From a checkpoint of a small transformer trained on Wikipedia: 4 heads of 32 (1 for keys and values), vocabulary 2048.
Each number is 128 + 32 x the weight over its row's rms, rounded and kept within 0 to 255. Layers, rows and columns count from 0. The size above them is the row's rms in percent of the matrix's.

# layer 6 MLP up, 640x128, rms 0.158, rows 316-324, columns 0-127
size [105  84 108 105 102 113 101 108 100]
[[101 150 143 126  90 134 123 154 128 169 161 172 155 160 141 141 120 103 131 113  89 142 124  70 163  53 140  92 123  82 157 137 143  85 116 102 191 153 142 127 142 111 182  76 139 102  98 147 123 126  92 146 163 143 135 154 123 126 144 129 155  99 156 108 125 158  71 134 104 113 176 120 127 174 123  73 118 130  65  83 124  97  91 115 199 167  96 104  60 150 221  56 164  78 163 118 149 113 140 157 104 196  80  98 180 113 139 104  74 169 144  83 128 103 106 146 119 132 145 143  94 127 107 103 164 136 105 151]
 [178 171 107 136 112 181 107 131 128 121 111 150 103 141 116 149 187 162  85 116 145 151 133 115 121 104 144 130 149 135 165 101 149 178  98 159 148 144 137 123  65 119 116 118 109 180  86 130  69 160 125 102 193 165 119 188 151 132 214 161 144 127 136 164 139 165  77 128 113 124 111 133  84 145 102  89 127 134 125  62 101 114 114 209 127  80 124 136 114  80 185 181 139 145 123 136 110 165 144 149  63 145 133 104 105 181 124 142 120 183 115 122 153  77 142 181 181 153 183 138 105  62 152 118 124 123  66 107]
 [144 105 162 113 114 171 159 106 110 100  56 150 169 147  91 110 100 177 157 122 128 139 119  76 147 143 140 118 199 144 153 131 167 144 120  98 164 129 155 109  83 126 206 177 176 172 117 152 134 152 119 184  93 165 111 132 123  61 173  87 154 134 182 124 105  94 155 140 128  90 159 176 112 122 164 154 115 107 118 157 152 125 163 136 130 135 139 132 111 176  99  89 174  87 179 152 221 154 132 114  93  87  75 116 126 112 143  85 138 153 132 132 124  50 152 165 157 156 155 143  93 118 162 104 126 180 173 120]
 [159 156 104 101  85  96 118 146 118 129 104 105 143  97 122 140  73 187 110 163 138 123 113  96 175 132 140 168 127 161 157  80 137  99 165 163 156 118 154 112 114 209 134 172 117 159 149 114 115 168  96 168 129 129 106 111 132 129  70 184 110 114 133  89 168 135  67 155 202 107 111 113 114 126 140 121 125 159 109 145 116  56  88 102 148 128 123 133 164 150 154 154  61 141 191  86  79  98  90 158 153 129  35 137  88 190 149 125 108 105 161  96 136  83 180 113 119 145 156 123 157 131 138  87 120 205 114 139]
 [103 133 140 121 134 125  66 137 155 104 166  95 131  61 162  93 123 111 120 135 114 106 140 178 123 102 160 110 143 147 181  88 125 103 142 105  75 127 102 112  80 172 161 123 123 166 117 124 121 121 138 102 149  94 107  55 137 131 117 100  93  90 138 138 147 143 185 164 113 149 105 129 145 133 116 100  65  68  82 165  27 115  88 146 111 149 193 128  90 141 167  69 138 118 178 101 162 139 194 168 149  67  93 116  77  81 169 133 111 122 104  86 103 133 114 133 130 121 129 181 138 123 119 170 126 123 150  48]
 [125 166 127 164  71 120 117 108 196 140 163  80 153  71 139 131 129 137 141 132  78  79  74 158 144 127 118 121  84 105  82  89 142 146 157 179 102 113 146 135  56 117 134 124 156 161  99  97 109  93 139 111 112 121 108 119 117 172  90 104 128 102 179  69 116 141 112 132 107 157  87 192 118 145 116 115 151 127 202 121 139  74 148 107 123 133 145  86 148 170 169 170 129 164 151 126 116 166  62 127  97 115 116 137  79 108 138 139 147 122 163 104 102 148 122  91 119  88 156  93 122 148 201 165 142  18  75 135]
 [104  95 123 116 112 168 104 174 120 158 129 131 103 171  75 113 143  66 139 142  84 118 148 194 184 144  99 131 149 137  50  98 130 148 124 186 117 166 133  71 101  77 185 109 168 113 162 117 131 123 100  88 178 115 131 132 106 134 124  88 143 142 203 127  50 165 152 132 194 161 132 129 135 135  76 126 146  94 133 126 126 209 129 107 150 109 103 136 130 115 173 126  84 135 124 104 150  88 145 134  82  81 177 110 130 149 105 103  88 184 118  74 145 138 131 138 158 122 155 174  90 163  67 105 136 128 167 126]
 [192 121  93 155 110 103 123 117 137 140  82  90 193 166 122 147  97 137  92 133 118 221  85 106 145  74 154 105  79 140 112 132 126 121 135  95 149 137  66 147 163 137 123 117 123  89  88 115 154 175 129 114 165 119 197 111 165 179 146  73 120 110 139 121 111 125 172 165 156 142 167 117 116 152 151 159 158 171 198 138 110 158 184  89 104 119  76 126 174 154  95 191 104  97  66  87 154 128  98 139  73 110 143 138 178 116 133 124  91 146 136  94 194 172 141 143 125 107  85  74 145 129 159 118 142 136 140 104]
 [146 131 195 138 136 153 101  95 132 164 183 118 168 159  77 114 181  94 106 124 103 168  79 120 114  82 185  91 121 162 114 138 156 133 152 108 133 134 146 132  86  93 174 137  84 155 161 155  70 113 194 105  89 137 157 165 183  99 150 145  92 179 146 104 113 101 114 113 117  69  75 173 172 113 181 142  69 167 172  98  96 169 156  97 145 155 138 102 182 136 142 117 104 131 169 115 138 167 104  89 153  82  96 139 142 132  84 154 142 196 107  82  75 132 113  79 124 112  93 133 145 133 129 126 174 114 109 140]]
# layer 6 MLP down (transposed), 640x128, rms 0.155, rows 316-323, columns 0-127
size [105  87 107 106 100 111 106 118]
[[152 128 134 161 102 157 118 148 153 105  83 125 101 139  96  93 137 105 170 149 124 135 129 107 117 106 128  77 125 116  89 146 137 130 195  98 128 146 135  82  86 120 132 109 140  48  94 109 143  90 172 132 101 105  61 175 117 145 106  35 115 120 134 169 144 165 103 118  61 105 104  74 138 149  73 121  73 130 101  75 118  67 102 119  69 194 152 133 123 137 121  46  90 152 125 127 139 117 105 151  85 174 103 119 147 140 183 149 157 144 137 134 158  80 165 115 112 166 125 122 162 175 120 121  87  69 172 111]
 [144 148 102 126 152 127 143 170  61 101 151 126  77 131 168  95 109 183 176 183  35 116  83 116 147 147 149 136  70 170 137 104 131 161 112 121 130 110 100 136 123 122 114  72  95 184 123 152 164 157 111 167 166  84 110 125 144 154 204 148 115 130 119  98 121 196 109 113 173 113 124 135 185 162 114 101  97 174 135 116 128 145 100 111 131  70 118 160 161  92 195 176  95 113 153 106 135 208 150  82 122 112 142 177 153 120 142 103 118 114 111 172 106 131 140 127 119 175 123 110  80 168 140 108 177  88 123 159]
 [198  88 145 101 133 126 119  84 145 118 106 156 121 186 119 152  90 111  63 108 146 117 187 114 144 138 112 149 139 151  85 134 139  71  75 126 157 141 156 177 136  64 138 159 154 165 116 194 136  95 164 119 104 121 129 155 153 112 114 155 103 161  68 167 162  67 183 124 112 146 118 115 102  66 144 128 139 134 123  66 123 129 158 146 154 151 117 153  91 159 166 203 172 103  95  97 109 117  95 108 111 141 112 160 102 102 144 150 131 138 140 127 182 150 102 144 137  61 225  94 135 143 125 192 163 146 113 105]
 [114 135  79 149 181 156  64 144  69  92 155  82 184  89 125  97 124 149 163 125 146 111  79 131 119 145 152 197 141  81 181 110 154 114 138 135 133  79 168 100 138 124 114 130 111 105 154 133 149 125 158 149 205  83 101 124 169  60 152  92 148 111 145 132 122  76 154 111 132  51 155 117 143 118  72 111  82 136  74 114  86 112 134 121 113 138 106 135 137 130 117 153 117 156 144 124 120 124 130 202 109 140 130 105 102 174 143  59 124 168 123 142 122 100  94 142 196 166  95 102 198 121 190 152 100 128 172 105]
 [143 183 183 112 134 164 114 110 124 144 144 151 116  71 121 103 110 184 121 128 104 143 135 114 142 185 145 122 133 175 129 141 124 118 117 175 104  96 126 152 141  91  48 122 142 166 107 142 100 137 140 100 167 171 112 115 180 117 177 152 176 129 178  88 151  94 149 178 134  79 137 109 175  29 113 186 148 156 116 131 112  94 143 122 127 156 136 100 129  81 136 146 125 127 178 124 158 144 104 166 112 106 187 193 133 174 145 183 146 164 112 103 118 108 108 141 162 154 156  85 107 118 181 126 123 183  30 119]
 [152 107 119 127  58 114 147  90  82 128 132 126 145  96 106 119 144 131 132  96  93  96  81 138 161 168  96 151 139  90 118  74  77 169 171 117 149 150 114 178 141  84 152 109 149 168 131 191 164 117 100 126  89  48 160 112 147 126 125 122  22  85 199 132 125 150  58 169 109  81 144 105  88  93 134 123 132 175 148  60  90 145 144 116  95 133 128 133 116 126 112 120 103 135 140  97  63 132 121 115  79 146 135 116 103 168  84 125 158 142  88  87 172 158 122  86 139  77 107 149  96  88 162 145 105 135 143 110]
 [156 135 131 129 147 124 120 126 121 169 119  97 106  98 131 172  78  84 116  79 120 152 142 163 116 122 127 156 149 218  94 105 140  99  95 130 139 172  96 124  89  95 155 117  98  90 137 148 104 100 137 102 117 140 136  97 112 132 122  96 136 124  74 155 116 153 105 148 154 170 127 116 132 106  64 122 174 121 158 128 175 216 184 158  80 128 124 118 126  95 106  90 139 121 131  96 154  69 140 128 172  83 112 134 110  73 115 202  82 105 140  70 185 105 130 172 220 153  64 115 157 153  83 135 172 127 120 182]
 [115  83 147  98 168 138 117 142  88 148 145 118 147 131 129  61 135 141 167  18 101 151 115 156  65 121 142  90 162 153 156 161 143 135 105 120  70 117  69 115 122 105 121 196 119 221 182 164  94  95 166 169 116 129 174 119 128 119 110  79 115 102 126 199 143  56 148 110 156 146  82 152 102 103  88 151  89 157 130 115 116  74  54 119 117 146 142 141  80  93 153  97 167 123 119 130 106 118 134 110 142 149 152  99 118  96 150 116 111 128 133  82  90 127 108 110 125 133 186 176 129 109 137 172 111 146 133 112]]
# layer 6 MLP gate, 640x128, rms 0.157, rows 317-324, columns 0-127
size [ 89 108 105 104 113 105 114 103]
[[110 154  40 141  54 137 120  70 118 132 118 117 151 118 199  89 148 110 147 127 153 194  58 111  68 102  93 132 138 131 138 145 130 166 139 154 133 127 193 144 180 160 156 101 130 142 119 101 109 156 105 135 116 151 137 141 122 133 130 141 139  57 173 117  60 154 145  94 101 143 116 181  80 164 136 136 169 128 166  93  64 106 108 165 112 141 144 137  77  89  98 110  89 145  96 167  97 130 148 141 143 204 172 104 129 136  81 136 130 180 135 120 134 148 179 135 160 113 138  85 166  86 154 134 154 125 120 185]
 [129 124 104 112 114 128 164  84 182 115 134 111 188 121 147 108 124  98 118  97  95 119  91 117 142  95 175 168 136 104 130 163 149  78 119 130 131 107 113 158 125 188  96  81  83  81  87  88 128 115 151 102 155  97 143  72 137 132 166 181 129 132  84 102 110  92 117 160 148 162 135 171 153 130 138  75 169 145 145 113  46 112 124 176 110 111 150 108 127 106 112 130 112 121  93 130 106 113 127 143 188 233 119 114  86 184  75  52 157  54 110  92 124 173 111  90 164  89 148 115 163 118 171 142 145  90 121 141]
 [164 111 181 188 122 112 137 143 122  78 112 154 113 161 102  93  94 175 147  79 184 117  93 139 129 133 163 165  92  77 119 152 152  93  99  92 125 151 151 142 182 133  91 104  73 114 137  99 133 154 125 128 164  72 141 101 134 154 198 166 106 147 107 108 130 105  96 113 115 155  92 134  85 174  85 115 123 138 135 143 152  84 108  92 149 128 135 151  54 133 135 120 119 151 154 127 140  65 127  95 147  96  93 151 140 169 113 100 110 127 127  81 120  68 237 157 111 125 176 140 150  68  96  71 151 164 183 134]
 [ 97 112 143 133 126 105 151 149  97 144 167 111 208 107 143  63 196 113  50 108 126 125 143 125 197 111 196 142 130 127  87 166  87 104 103 138  86 106  75 169 112 139 186  85 104 106  62 120 152 140 134 127 156 140 123 121 105 145 106 157 172 145 120 177 158 167  62 126 140 165 137  94 163  98 100 155  84  95 177 133 119 124 129 145  98 139  91 129  72 122 154  75 179  74 182 149  98 121 161 149 127 135  83 192 123 151 107  89  76 130 162 145 151 127 138 123 165 150 116 125  95 119 138 144 113 146  78 136]
 [141 122 162  77 165  83 104 120 106 100 120 171 129 115 118 106  81 165 111  90 161  90  81  71  84 162 187 124  67  86 122 118  86 148 179 115 128  68  95  97 102 138 130 147  80 120 169 144 164 106 106 110 114 155 152  90 112 103 108 115 126 161 114 132 160  54 157 152  97 174 145 144 109 143 146  84 131 111 162  86  63 122 108 148 134 170 120 176  89 146 153 102 105 181 168 108 114 120 131 109  89 147 183 135 157 127  84 111 183 169 116 159  86  96 113 147 150 175 151 181  97  71 168 109 120 183 110 105]
 [ 96 113 133 147 164  87 111  60  95  80 138 103 117 144 108 151 125 161 102 103 162 122 107 120 104 140 149 109 166  96 145 168  59 108  74 118 126  80 147 175 141  98  88 140  99 102 155 130 131  94 138 118  67 113 162  85  74 119 120 128 147 151 106 196 175 113  89 145 159 125 121  99 174 144  94  67 109 104 146 151 145  38  93 167 181 128 154 168 130 119 120  98 169  93 131 184 174 147 152 115 147 191 164 137 140 101 156 120 142  85 173 130 109 111 129 120  88 112 159  59 162  92 152 114 135  55 110 131]
 [141 107 110 138 144 138 162 145 135 110 115 144 183 153  95  76 112  60 105  86  73 165 148 163 141 113 130 118 130 167 143 103 143 114 104  87 143 118  70 174 105 124 124 156  66 169 100 103 119  41 155 185  94 115 149  97 123 104 165 127  83  78 125 172 219 100 134 143 136 137 137 128  80 148 118 119 140 120  79 175 157 124  92 137 143 110 107  53 159 101 189  59 137 139 149  85 107  87 163 123 144 185 104 126 132 173 117 156  79 156 140 101 108 115 183 106 149 119 188 143 109 133 124 129 142 119  92 107]
 [168 102 156 133  85 178 195 131 169 131 175 102 126  59 122 144 171 127 109 111 128 138  66  77 157  79  97  92 162 125 132  87 129 123  72  94  97  80 171 152  75 129 154 117  72 190 169 101  98 108 150 109 129 140 115 143  83 111 114 157 111 119 101 161 157 118 141 142 122 145  92 165 131 104 126  95 143 137  61 160  79 129 156 142 134 172 134 139  71 107  55 106  91  83 186  97  85 110 115 149 139 123 132 172 110 123 111 109  69 141 119  40 156 123 153 120 134  92 151 151 144 107 148 138 170  97 159 134]]